Part of a small language model's weights.
Size: 8 layers, width 224, 4 heads of 64 (2 for keys and values), MLP 576 SwiGLU, 8.15M parameters.
Architecture: LayerNorm before each block, rotary positions, biases on query, key and value, untied embeddings.
Training: a variant of SOAP for these matrices, 268M tokens, 4087 steps.
Each number is 128 + 32 x the weight over its row's rms, rounded and kept within 0 to 255. Layers, rows and columns count from 0. Numbers have three digits each. The size before them is the row's rms in percent of the matrix's.

# layer 4 MLP up, 576x224, rms 0.224, rows 547-575, columns 0-111
098:100149104133160128131111113127128191111138124190103136188099073185153165125133199143161117165102132137142129097142130124181207106112107147172114160117166100116155112104169082149089096081146151117131126071114102082159174098162145102132148133121105089221093132098136091113118138151177118134110106045124139122135097145118108100135030106120
099:145132122149153150075140171135147093098162174134138156111154128148052164133155189151143133129123158167135142130132144124102166126098100181167085125136116051123087151164122137166091103123164054122161085124146136114150088180181176121110188156171120126080150150084133074132211158180105146121147103162161123199094153126064146149144147172073
097:169071164148186160126158191179079145099113063117093190116131150122134213113147105134152158142137087114112132162155136152129110176130099096113098123139144106096115187132145115114133075143144114113211072177106101133182151122141089164142138125154099093125150181068174173094148085122147145159126097127171096140114120078161105075182077120135
096:083124103156096101114127107107114117193127133131145139134120124128108083155086194151154129161136066098138144082139073131157143085198137103170107106147107120092131091149095174169132167130160089083123120165123084129161148130136171180172082197168157146162086164196133107089109061127106066138089123093177122089074075126098094126094123127120
103:144102127116124184090171119155105082065111097108114143107084124132140118178076068118135075167130168104097103131082111135129120074133154136127142168163143124110161117119141213089165220113145148150142202137112090115105108099117166138155087117133114123126080070079123128164117112109139173110178113124190155107141119102140114121159129140147
104:152069149136158154151101152126119094126132179188155114144141148086082147132159078190142121189116074119138156149080137216108196105115165075099117159124131155132113125199144168130114194149118146154149114125132112108144162142069120156064130121130193122140139118127087099142101054147096158055094158144108120154176148128137137109115153038135
105:125095112125163093067124141170161131156139096167096190133109126145194134139168148063117121121122100136173133185175139143107113143130140066117141122104087190089092109161099108060141080135134159119079189089145123115142086141156193095167109152111121138097099143167129063159089141157128143095101183098148121165166154187114139113055097101152
099:094143127100182091111087123092110140159132117113124134104204183151119124082111161101182096123080048149072183119183146136151169169144200106155100119138118096122117171157092104193121133149125109162129121132157108092117133118160096123170139103099107163135109165190111100171154099139196116127121097148125192151163187167114150126160124112129
094:074157145123140111140111133176089118139123079101138137173138065100096164185162133096107123104143153159123156189200091166098109138156199126155158137121138101115122125076126180100173156159103124129154186109156193097142162208115127149112077097141159133167075168120198130153139156131092094128151117119134136132094105104125159108091116184153
099:134131123036121186126144124118080106146081164133135178124114153128110144119176150202202167166181112138141074102167126099154155094097108185132148123104182103148087141073109116141137199124172157137159079120084131140144161038149116106118092132166127171142123170163105097110095154096145174116088145089102128115115098151144139093142114190133
098:058102131112178108121144140136165141184079100169168132155113141123065111156200128152144076084141095145026060148136095106091158124058129132110137102095126143145146103095093111101140116125152091097147125148177170131073115102120059126070105190109110077144165172145140115104154188140122132136170121125096165162128090167164100148082095140092
091:123129123118139171119151200127094160167114149184140104090079123122175077142100055154116153073196123088104139142072130148168153143055203145139092180111122105119092138077166138146056109119126184166225149117083094125079148155111149131189129141070150104108134181136115175113091146055177112164144145140131104145104099127095093128141138167117
100:067054122089105146093135115125159124095139120135143090110181121141142095133148113108171055104089103078106131116138163148140120125174098103142176188099146157088116194132136200139051132141082107193132085140135190145134134147178148083105094132146175117058084071156100123141164157111106139142175153130112125174151161105124103157126083095131
092:087080103133104103086128171125167089100089101168119138099142158190182158124190183160101110148093110128183178144093156121050100060129170085129080175128139140156107150146131114111094110136147121156081151145108079102132185181186109135087119134124161121159143136167108068088082189081125106065118110096125157119107103160099047097129145169215
107:086103118064153122093149159139068186073149176143149125133059148141141106143127088130140108150155074122111150125166108085138123177147115189128128175101166097112040102097148124081147153134073096148094138100119127105150152113103129107095098108127084114098154116171102116166132183084090125129119191109147221129146092099159097136100124163154
099:141173147133116114099083121148126132134175139177111132184106145062158103121121126064152099180119136147109097183174130148173111151156129106179141165105087124132156171240157108108145146131149136103143122123111175145084145171126087082102120089124124154111141095135130170153172086102143173112142079139156097131099114193094086136088134098130
107:139117141129167142115150094133109149150165127119192142121031104086056166072142126100111148079098120159153137118064148152130117050176126143147175165150117094112102148143131132162125102101170143099169136173115118138156187121195054096148107128107119152129115113145092127056153102159139102095057147161141129075114118150198118187079056120166
105:186121123211160129105129130157140141153167100101113120121094089127141144149137141125130143113145143058111096162094201099105141088145109123156116178125107148095085099120148158135111098158177128102153092120139136122161012116138180122082125062156110112122107052113175114070152145180147071154187122096146148147140058120097119113127129085191
092:155165160138141160128163137136112127136094139118103178067125114102085139147151136122147049132178113150124088141168179174154194117155131147104093112164196124166123079092084200100104061124127085079106119134126122132115160197099106130087158104132133140108126075113187109125120099064186156152172132111080116096127202087141154060150133134095
114:151105142121116088101179127117143087122171086117068142104174119140078117113154193115161247157145099160154136144103124160141121092126161121114143108167107135142122131080110200096081162122066144108104160134082088151172101135164124086076135148160044114163089128102132100088086096045101139099115123142101111132104167147077122164127114116126
106:124166140113080156087104124135029194166107174096134127121086152134118143171149151185105074075130191163190150138115130123066164138153175108099139142097154095165120134098142137105156105105123089108146177109175078146163157115104132151112140112081083126054149151126141197136184114132145143084124129147156133223113112109138113138098137067126
105:114111151166202115131181137097162138115163080187142128150204061098080159077149114119149152122120194104111081179081148164113127150150086126146093196096057129098095116096165165177186187110118140091109158127183129148106136119141082139128154119130138099095133121161071140095170181123136143097136174112077096162151130154124103146172103162144
102:152181126117070139104199155107111112127131208152118129105125154160130100163069116088132210127139112092125110116126123135138134084168093119164176123118127130107168097091122149144058171139112156184157161164081104142080171179166135057057183119102091154122089111153153127161147133089097113148155114135142146130067116110112122103130104126073
120:067066074105142108105117176139154095164179065160111130147170145125128137157107137102068139089109095135116155123184133172164134176147095205077120174146119140203158137115165122128154142137066127129109117191174136104111090108152086137107122133142131111081160126154166123116126156108120128101125195140094081127141119143164133139138111150151
097:134119116083099120164056166099119127174112141080159117132105123105107152137123118152166172139100104113112135136099148137140187159120153100132063091139150164169136092184130167131065078098127158100091120136117118100143111084157160091140104142151147088111203132077149115113162144057128129146100169062111118093127072121116129131096143167148
087:166137109095111111097108113117158109174080118099054087113130167123103145129103128094146106105138148123115094170127108169184141172131088112120086189103106132106141109140117132143127119048135119152163128078079117117103163141091136126135091134113137112158102098134165169106053157160135095069169140084150071080138117101149128084130148141136
100:144169117167175144134085136100130133131112101106101107159117113141159096113118102069128149061169132103111127117146095077150150060092139154106185153202129131114158115089122224162131158113072085172086191102156186114150122145149154141116138099100119130148153137173152125104193125175107103106124134111178116057074164184098129153157158136134
093:112148113090106140121092212131087112108117124138152088146096171094125109087169102204123131099137087126118176137147109095110111086122146169158076096151129142169143104119073056151143133153182131122137125115104092131106165131098109184074074137092087089184169144102093198112085172118107058088173108169153164217193095120115159103133121112096
098:122165140106136157072073125141114142072170149136143105101085126151134180135104147157108141078095155151087104137101156113139214124139061124118098114148093119140183075091172137182143097119084077170122147054167115141118166123160161060074047110088160164080156132139077170107133101133121119176121119165184109144147116113130124078135174149106
# layer 4 MLP down (transposed), 576x224, rms 0.168, rows 547-575, columns 0-111
095:152101113153149124084085076108117077073172119108167079155142139098099137121179106088132160158192137106138092145121107118188080089219147167112078123126147126127173183117127126097138142102158168187158082192146136123072173106103159144183110145081231155132131162136153158132145130106115142164114132115148124142116147127113088118076155087134
102:140099183119115162138184172115128184169105088161096141189133104178158174149143117100051147121168110138106113134117156168133139130084101131104134125152156107138107181084139137137131136077169097073163127068140129120131107158122086086164112118136115130131099118147130087137177170115062120163142164167161116146153183117163192131153108135054
099:214119127090156125156121145196142123067101156158145134111125126117105126139092162137121134125138149095095140137117122166124142125118129126108160139141187165154160175133169120102130115105200119085147073113118161141129142131132112156226156111155135119142102124076144091130087104144123150055183181194161157146064092093171119098140140149131
099:096169119148114104171145096092152165154147125132096121109102091186148131112170082128055127179130156061105117105058147103172110078106119146199154163140107137176171103079094128108205141127104070115105116155133106138121153129072081157193125155129158069148115135117153125146114161151124141169123112081103100048126154201173150118128122124152
094:158130189157064130161116067127133161122173173111179137072117086169090115118106127157128188124117107153045185118137113200136145139079135180105171152086109095075161067127075168177083089098141146110138147111123226096114122165111106106089148133205128135091076132136131080148125125115128122141133125211130063114113111129116155124102100118181
101:144145125133130117124145144146111121119145134115138119104092104106033199106143084153145195142152115087141154209082144175162150124112137108191098115091098157057119125189204163115143088084159117170159189129102172103168147146132132081076183151136179168133101166100151124172166106112126183166114124108121118143102108056190129158138100096115
108:190064122148129135137169195124152139184179148110094215143077135201169120140094153100078127161097044192097125127130129155134125147127120104092138101123084144118117118167156042088127154110156148102083159172188141143152112145137139071105130101086121145129166109120130146150125144162114074139130146097083084125076077150163100104101106097099
106:119146159151128137104160145117104110110157162119095157111093163147145079120132167091091164123137123136097171109097136116109135164091156146077138138081168179139122182153144146148134141099131122119180081106151149133161119087083101173137161097157131106142083122075224096137113107105149184152101108122099161096139124132129179100129149168131
091:158119094114225150133126138105115153117135186075172115044146125084147113126106125128101146111179151087109127189156050119128086144134170137186131143098109094159136182109127133087154106121167165089131153122114124096138135170141102113102096132101152149127062154092113152131129154129121140146133110121136141117108159165114149165164117143111
096:097131141170090111132111157129162100132131129146149208168148083093117165092110167172164122178113073114148119096161126113078113118144105094122099161140169147119158127122215126105163109140100116079169149119135171160133114064134090118092129138173127120114088076103077098027112152177132222142081093081181124112130097188163110097117113143136
093:192083050154167129096136121112170107142113123153204085128132118119084170134173095147105113132119125126093139103078120130136122105101164126078074101145108127167225155115165119075172172133161124141157176101133134137091155108183170132147126136102159069152114156113099137100130167109103123192133114125104130151114132139141121142099104077108
087:128111186157092113153142119081100063109114159183137124221126149143131076115221188108190151119087125077094148163100137134150182116122132130120099142143106099130115128128178122128172096136129161161172099100106153118139059155109130132122155119133113136150076084154149112151126134159155130132075196128038189114145117170132153166117115124123
101:127121076113078146171102143158125192091081145179166106125151128140131119142154083087122078076075072079117142175080119149166113144147164069132067126130112098109139137151125159121136113150124126197146181153069115176124077170174179094081116159115155152116113125103120101119126107121081205102179180151137112159126153069084114158161144105149
097:159135061103154115066101157083183057135108089134153112128148139114121179171095174093143099118133093113079090091205132148106112133127105087154147119156151135121135152091185122128171185139122166105095106147112185142099159146210071136156135141159145101097057139148105080111136159120121139072130089177124133161099149164141118094169081170122
103:115109093133156157152156130138129143106065157074115053152099126083205090134212150144115071079075111138163105136125111098148154189118135103143157126155061134145105054137115149138154179153116084114071105106070151131151112121152108142113124161107120107113175165142086140153111168113095117088148115075193086106113088122120098144146102182141
101:161137132121158120078116099141106138116135152094114172169107123091167038112131152084128140178167139086131125143147149176117201117152132131122141125124108141103096104156126096104172108187160123172194145150083153142182174118123090121069160095145079129159062192096097203133148140099155196152162111141163116124131071115105155132123186135070
107:128107196178061080080148143107187133110101101173136103136074151133213051179104169192151112129095116126089124073202109081069123151078135128186077137107167128135149153092069158089094071115096169160117114136117110182169117158171134137155151122176122160075187160163126147131092151150107143188107137054119094108128155124121120118125151154112
108:120134116177105130123168143074130140132127109113114126140139047151143110154134135160120066158166154085089133179091147141085143170105079125070071108164126129138173105140096098194109120082151124142121072168115142076086111124173164180083112076143143082145118093123174114176088094197135120120130112087080118150129070102142156122110074147106
096:083070128143102111134165120081158143101124135111121121161114169189147080108095096174107099114146137134093144128143143109106103070140122189121131118167093126070121127115156110114153160137122198048150162066224118122091059134145173147129157094150174117090150130109152177109073117128077158151156127074143080191141176100105074060190129115130
102:129162144141149078148091151108183122167130142153142158105114120131147174154169176181099137182117115172142138158070196170102127136132165134123160120186192113150155073164088111093068108121113185137090109128102131110123106145163139170129126034166157134061150110118089142128067133141101156096181160158147106118139078126122123102148110107144
104:154186142154138095088140117159146150087158135143152154099060124175215100140108145069164107144067122129107111110125126152171184150119145143089161140155064075147141095139138135163142165078118135146116124132119175129089142153097092132091149152136091104114127138155092121123113152164076186095102062102133113163156094087150142127166103105115
101:117147110161101171187161138149111141085124099170105131097080109143109145127123179123247124146150153192142184124114107107147116121155170140132157116113106134120196183132083127135150066151134163125164166134147180078107083142155177184159102097073143129125182102148142169131096101152120177131153149148189156227074177068155143184144152144139
108:160139127170081115097130071106107142159125169145096118119130152119123052102114112108183128107131119126159134086164097064082099119134143134076127077112145129171110165155077102145087118132078110101155049147119123181133166149194120106083165122113171081155090072100203096094121151133156137159079083153147138164179104053129158077101108127084
109:121066125129193133150066149161054160137100136129182139137124111095169152106145087148103088086154143094136142099135107123126139113141141125124122193160104129152125109131109132210202110113137052129072169103109120145110132148128157116155121141116113149087092152134134107162150204115157142136119118125191136114127120130144113126162175144110
104:165138126122131086091146159130120093097112110150107205099115139188129114092086099097128121128129160183121136171114155123103104129105140170170073116155120144156168166154127086168090143118108119110113201140152132111105120109154103138127133136138131158164102140068107130132132151106106148079128156136132067104151186099140108135157174160070
090:112166186136114150111103148105165139120179099169131131125129147147151128126130136140143164130136083123113148136193142087083142159150162113110090090113168087125107171115156172109188117184099173120099138143080185161077132070108175161109161212130138080135137084160139108160126151143105152118138125149183095140132147117126111110153132087128
098:183137125161103128147163165128092152140116133099179129198140116200175101169172170102157192172075095145066104129110193173124102134072098113118095146101173143122132198153206154110123111131118139155113113099106129128118133133099133116178112164137090114098129229182123162150119149079087042095134112141095163117178189126135074088087146138203
101:113140120230082139074139140079167158134177042093149063176081096120193127131176084162189104120121081137134107086096158126170162128169100167129157125137148081134150154176111153110127096108109091131096115103148108091098155150181121135144109087106121187101170128130169123174142198096225129156134142116156120141164107133123132083127154096153
101:104190100127099117126117091115135154101132144101126157088133119096145157071074142078199145097075147104085136165080139124187151079137105098103142121105086158178096125091165112139073130057130095118098129109171124093107164083144170122088105104127132086140135075161106101184153123187110063058140129146126040152125094140119150159105147116108
# layer 4 MLP gate, 576x224, rms 0.22, rows 548-575, columns 0-111
104:070093170181140152111081149104134144142167134201132109158101104096140185183103129159062128130123107189143113192130144224095130119091118150118209121116185062136123139085138134154094113116128086218212137132156082120143117188106138092144189086186135117105137086137085106107145121102081170172110102194112103154119122113174123186119158159090
102:207134168089119150154105137228140127143138149150126163117121118104092174129098145108103158106138102091075132095115061170135167127066174138140077146120145117164105158154114102119142115134194149140167147082173145151134134151153136184104178098101145095123155132078148110107090132169149161107125177168116089158067108053156135118096126101069
100:095131160120073133159147138126159125135167089212065129186113096130130168143073127095162113126126121127220149183149127124064180082091159108189087123086147116145090124112110101132122185126137103137067097157143162109127120104163144146128104108161156169135081128057106144139121101129073161183171135130135134092094110123123081097137147077185
114:174124062135119145134145120103119187149109150123091098185118125142141153149129138115091210124100118136115130137114080121128138124114177155123199188102144096147210146156119092062110157082121118151126155147152166135112139165112094185092101138094140138120065116135107198152138170127123077153140142172152052109147139176156115153119161096153
098:122133076093191097171114137147120127119112139165135121113180173125106162114158181148100138170115061182162079075140155184166132128141100142115139110099081092144125134086125175183145158129146143181121090110155204105135149058184123103052103161159213147137122160094101110073126087113148120148130124112168157125135112137105074074070109184144
099:137163091174116187093145146085133096129124185080158193142153114156110095101142083138198108132128139136155129141114118136092123101142111188133119162118132100155150157094125103113096109123125131183177082141164133119051107104073138164125123104208103176142117121107104110140127116133054112083158157159109173092073131128161059132142093093156
098:113136074089130159106140124142167131099161090123129192137178171126109125068143149135123084106124130112152093091170169134120109121130133142175158047161165160109123144146116131154141172113131114037086152151110173061133127070142116072109094102082071131106173143129092060090132134101092110084157147164165072087135119139143100144156150128128
090:165095149161138112128152104151118114074176145159102187140151128159118141172136153116136083148115173107151129185180090166144097041091162132152123142132167103141115106127139091113128112155148112099122111179121184142185131183168132156091153127125151185116123178145138122177082115091148103131097100108079134116151150089158144122169090149167
093:156117153200070189115146143135115172104089123141167136109144075098155087090171146122157049136095112201094100160133173128122091121085107150075140171148113158094108077133150098121123142129139098123171142139117148106071144126130104093087141085113120107063179088104195112177086103141139106173067165095138139092124202183138097126158153158088
099:140138143160142149193157109128207120148046139166098115143126121172128098177107098142105096098062148145132106211146107111073143111134123155104178125108169138150134107082177101157139104075124134125139096167088192124073129099144105081102197110110171150072150141114108145138111157117094112168122129108117117120116143056133122145099166076115
090:156126132085133150146124104132128138132121135061140118076106143137140087108131161130177079114163136117138066099107125138098145081091109182114133144099121111096151076110114157081184145075108196092099125069116106095156088159109096127120085029152179108159127150069169167108155087145111094126088133164183127097132124072136065125170114077102
106:137183132138130112128142139155041124155172098145109162102134177116137088172171124123115200130120147154144106146130159106089155110081136105137093152140121185147176168120138155040129040153109189117171132069086119149155080198135130149074092130111085090120076123116118216084107131147108131128146050133119108115091163162119120119076180104089
092:115161110118157173140111155072144179176163102146149145142120081166128192204137153125115144072111072163172110078126114098149114116145160126145114113095101091117152133097106076155110180149170067198106165119168116107096149103174056141117107124116131095115117185075135089120114140149158118226101150070179122181093094089143137101151110183122
104:146081154133174076135086145130110122103113103118093119160098093105109148129165123170128115091147152149178115042127087129114186189177121155118112100121144141093190159093128089118127086096170134048158150124169169131111152108126115137137086116040076109108165125149114102127112136068125143142073158115119120112111100082076101150164133122150
098:136157124193071128123121094119153127072168147139106185128144218164096131156115123101154141176180129119136141172141169112145156173091115169157092137119160053102103129088141133124123107153121117151159086171144179122097144175095131144098132129158117159154118166090122133135158121132158183137105095052143100105108159116071136095105180131152
106:171101095164132137091168091096102142144135101135144132145116114130096155099112138144163089179195066183119123163144109140098113129115084166148120103086154123180114135143193202095193127142112145058043115096156191122088137122128138139145030099144138089159150164119098094169082090191101118037135094142117110169122094104140166089182161138144
103:128128112145088126089138195071103148157156149133121079156090122152104074135180088179103122157118119093147196157130109111140152081117113071104112127101090138105106209154087167126104070120154159074151117150133121172110136154180127117086108148083119130108089139152169137131098084112134129149124093130150110110040115075148149115140179135104
098:132077101192118153112157096127143155119124112104098178154103156136168089136109130150126126109094120138150151100119141152205147120099149097114120139095117148120095122171157103164069195083111154121138150134172068110064094117140172199118159094121199114079143115128131148093080180149038137153098126086108129155167148093076118155199164127140
111:151126136066137088181106116116064150122089108160137120163123126132185130164187122180077136117174149145096164180158113092070146107072150129109144146119110126142144099102162131136176037103149149130120150114130128109132129143154185138146097122138153130161149179097089093146128116153138105117131104141204105128146139043089153131178119208175
107:092126157174133132133152118144114042107076120215139177105149101097123138126103094116131098162102156063113040129147124086123153137147080175112119066159109109112104134118140136155135123134158109255075113115122120132090111183161119176078096111114108133129099176116110116127159100142172097134168153095135124104122174128148095147125170134153
110:118094152116124133114149190142120160155140180057128137169187115159165187141145155120142115151093159151120079115147140138082163105097169112140194154124140137127106127168191095117123117151138104116110137082185159121128155158027122120121095110133155115109121141120092078134113114130122129089115182144110068106148102139128051102090178102171
105:122133106121183122152085150187113129108138140078160075151117169140159101079171116104119078075148097117084172107109062115105170127085141092081137103116182098179174153105144154103108157142165153138079132139155133136112093094106176151109074114081163137121134088125166121187123114079161070121115191087113105121121122168034118133174151120181
115:138146095100190133181066111177164095103194133095147108143151159118172132111067184085153192110130164158121105157167155117129153063162119186128148136121115118139111132125151151146145083086090071148053147124095086102102104117104151107070106122075144131184120206123105097153177110107118142074151105110132078158107144101119102131154039151152
098:123159107146098151146135138099118103137176171154161068122149092117125136138091053100160106112182164131141165144132078132136096177159144089188067115115167171174142117179165125182122173094130168134148152081184152139107126119143136176088158136078120118108138155132196061173101115099104123127093123137063174119108148110165151057090125139162
085:174116117148147118173188142120069104131098174124202123179106156173094145109130119132133155166108053130153064153068170125183125117154133135095105116155110137202069129104067100092124133084182140187147195098154142090138095142166146100135172113135118133124101182146123146078104136155109102172086079153145138126167116102115062112115144141088
095:127139116146126181217118065154099164115114077090108157123142156123119150146189154115096124164149123100145151118113194144105165120131123130124144138055153154138119144120125137154115131097163116127153073099136136115057082090152096095087147169127196125183133121110099073101182117150104089151148133137141123071080135105126144135087202098117
101:149150107142178139132120095141102186175076173126135171086162153152058125191170077101122186096124154125141090097159158145127066136092151117088179167123133143145155120106143090104110142146091115160120081122150128134184131129125149109141134074155182231099151133116149089147114075180109189111053076141127103099126145095141101165079160129138
101:136208119133110083112147123139170129093155108099134107128104164137097124079128148172187145147150132121079126183076132130100139146124119125172185153128109168100122099084116122196158170098122151165102102099165117162138177103128166137101089108072148100147120161121088154143083149133121074127100142144135097127134102132073116106175145160073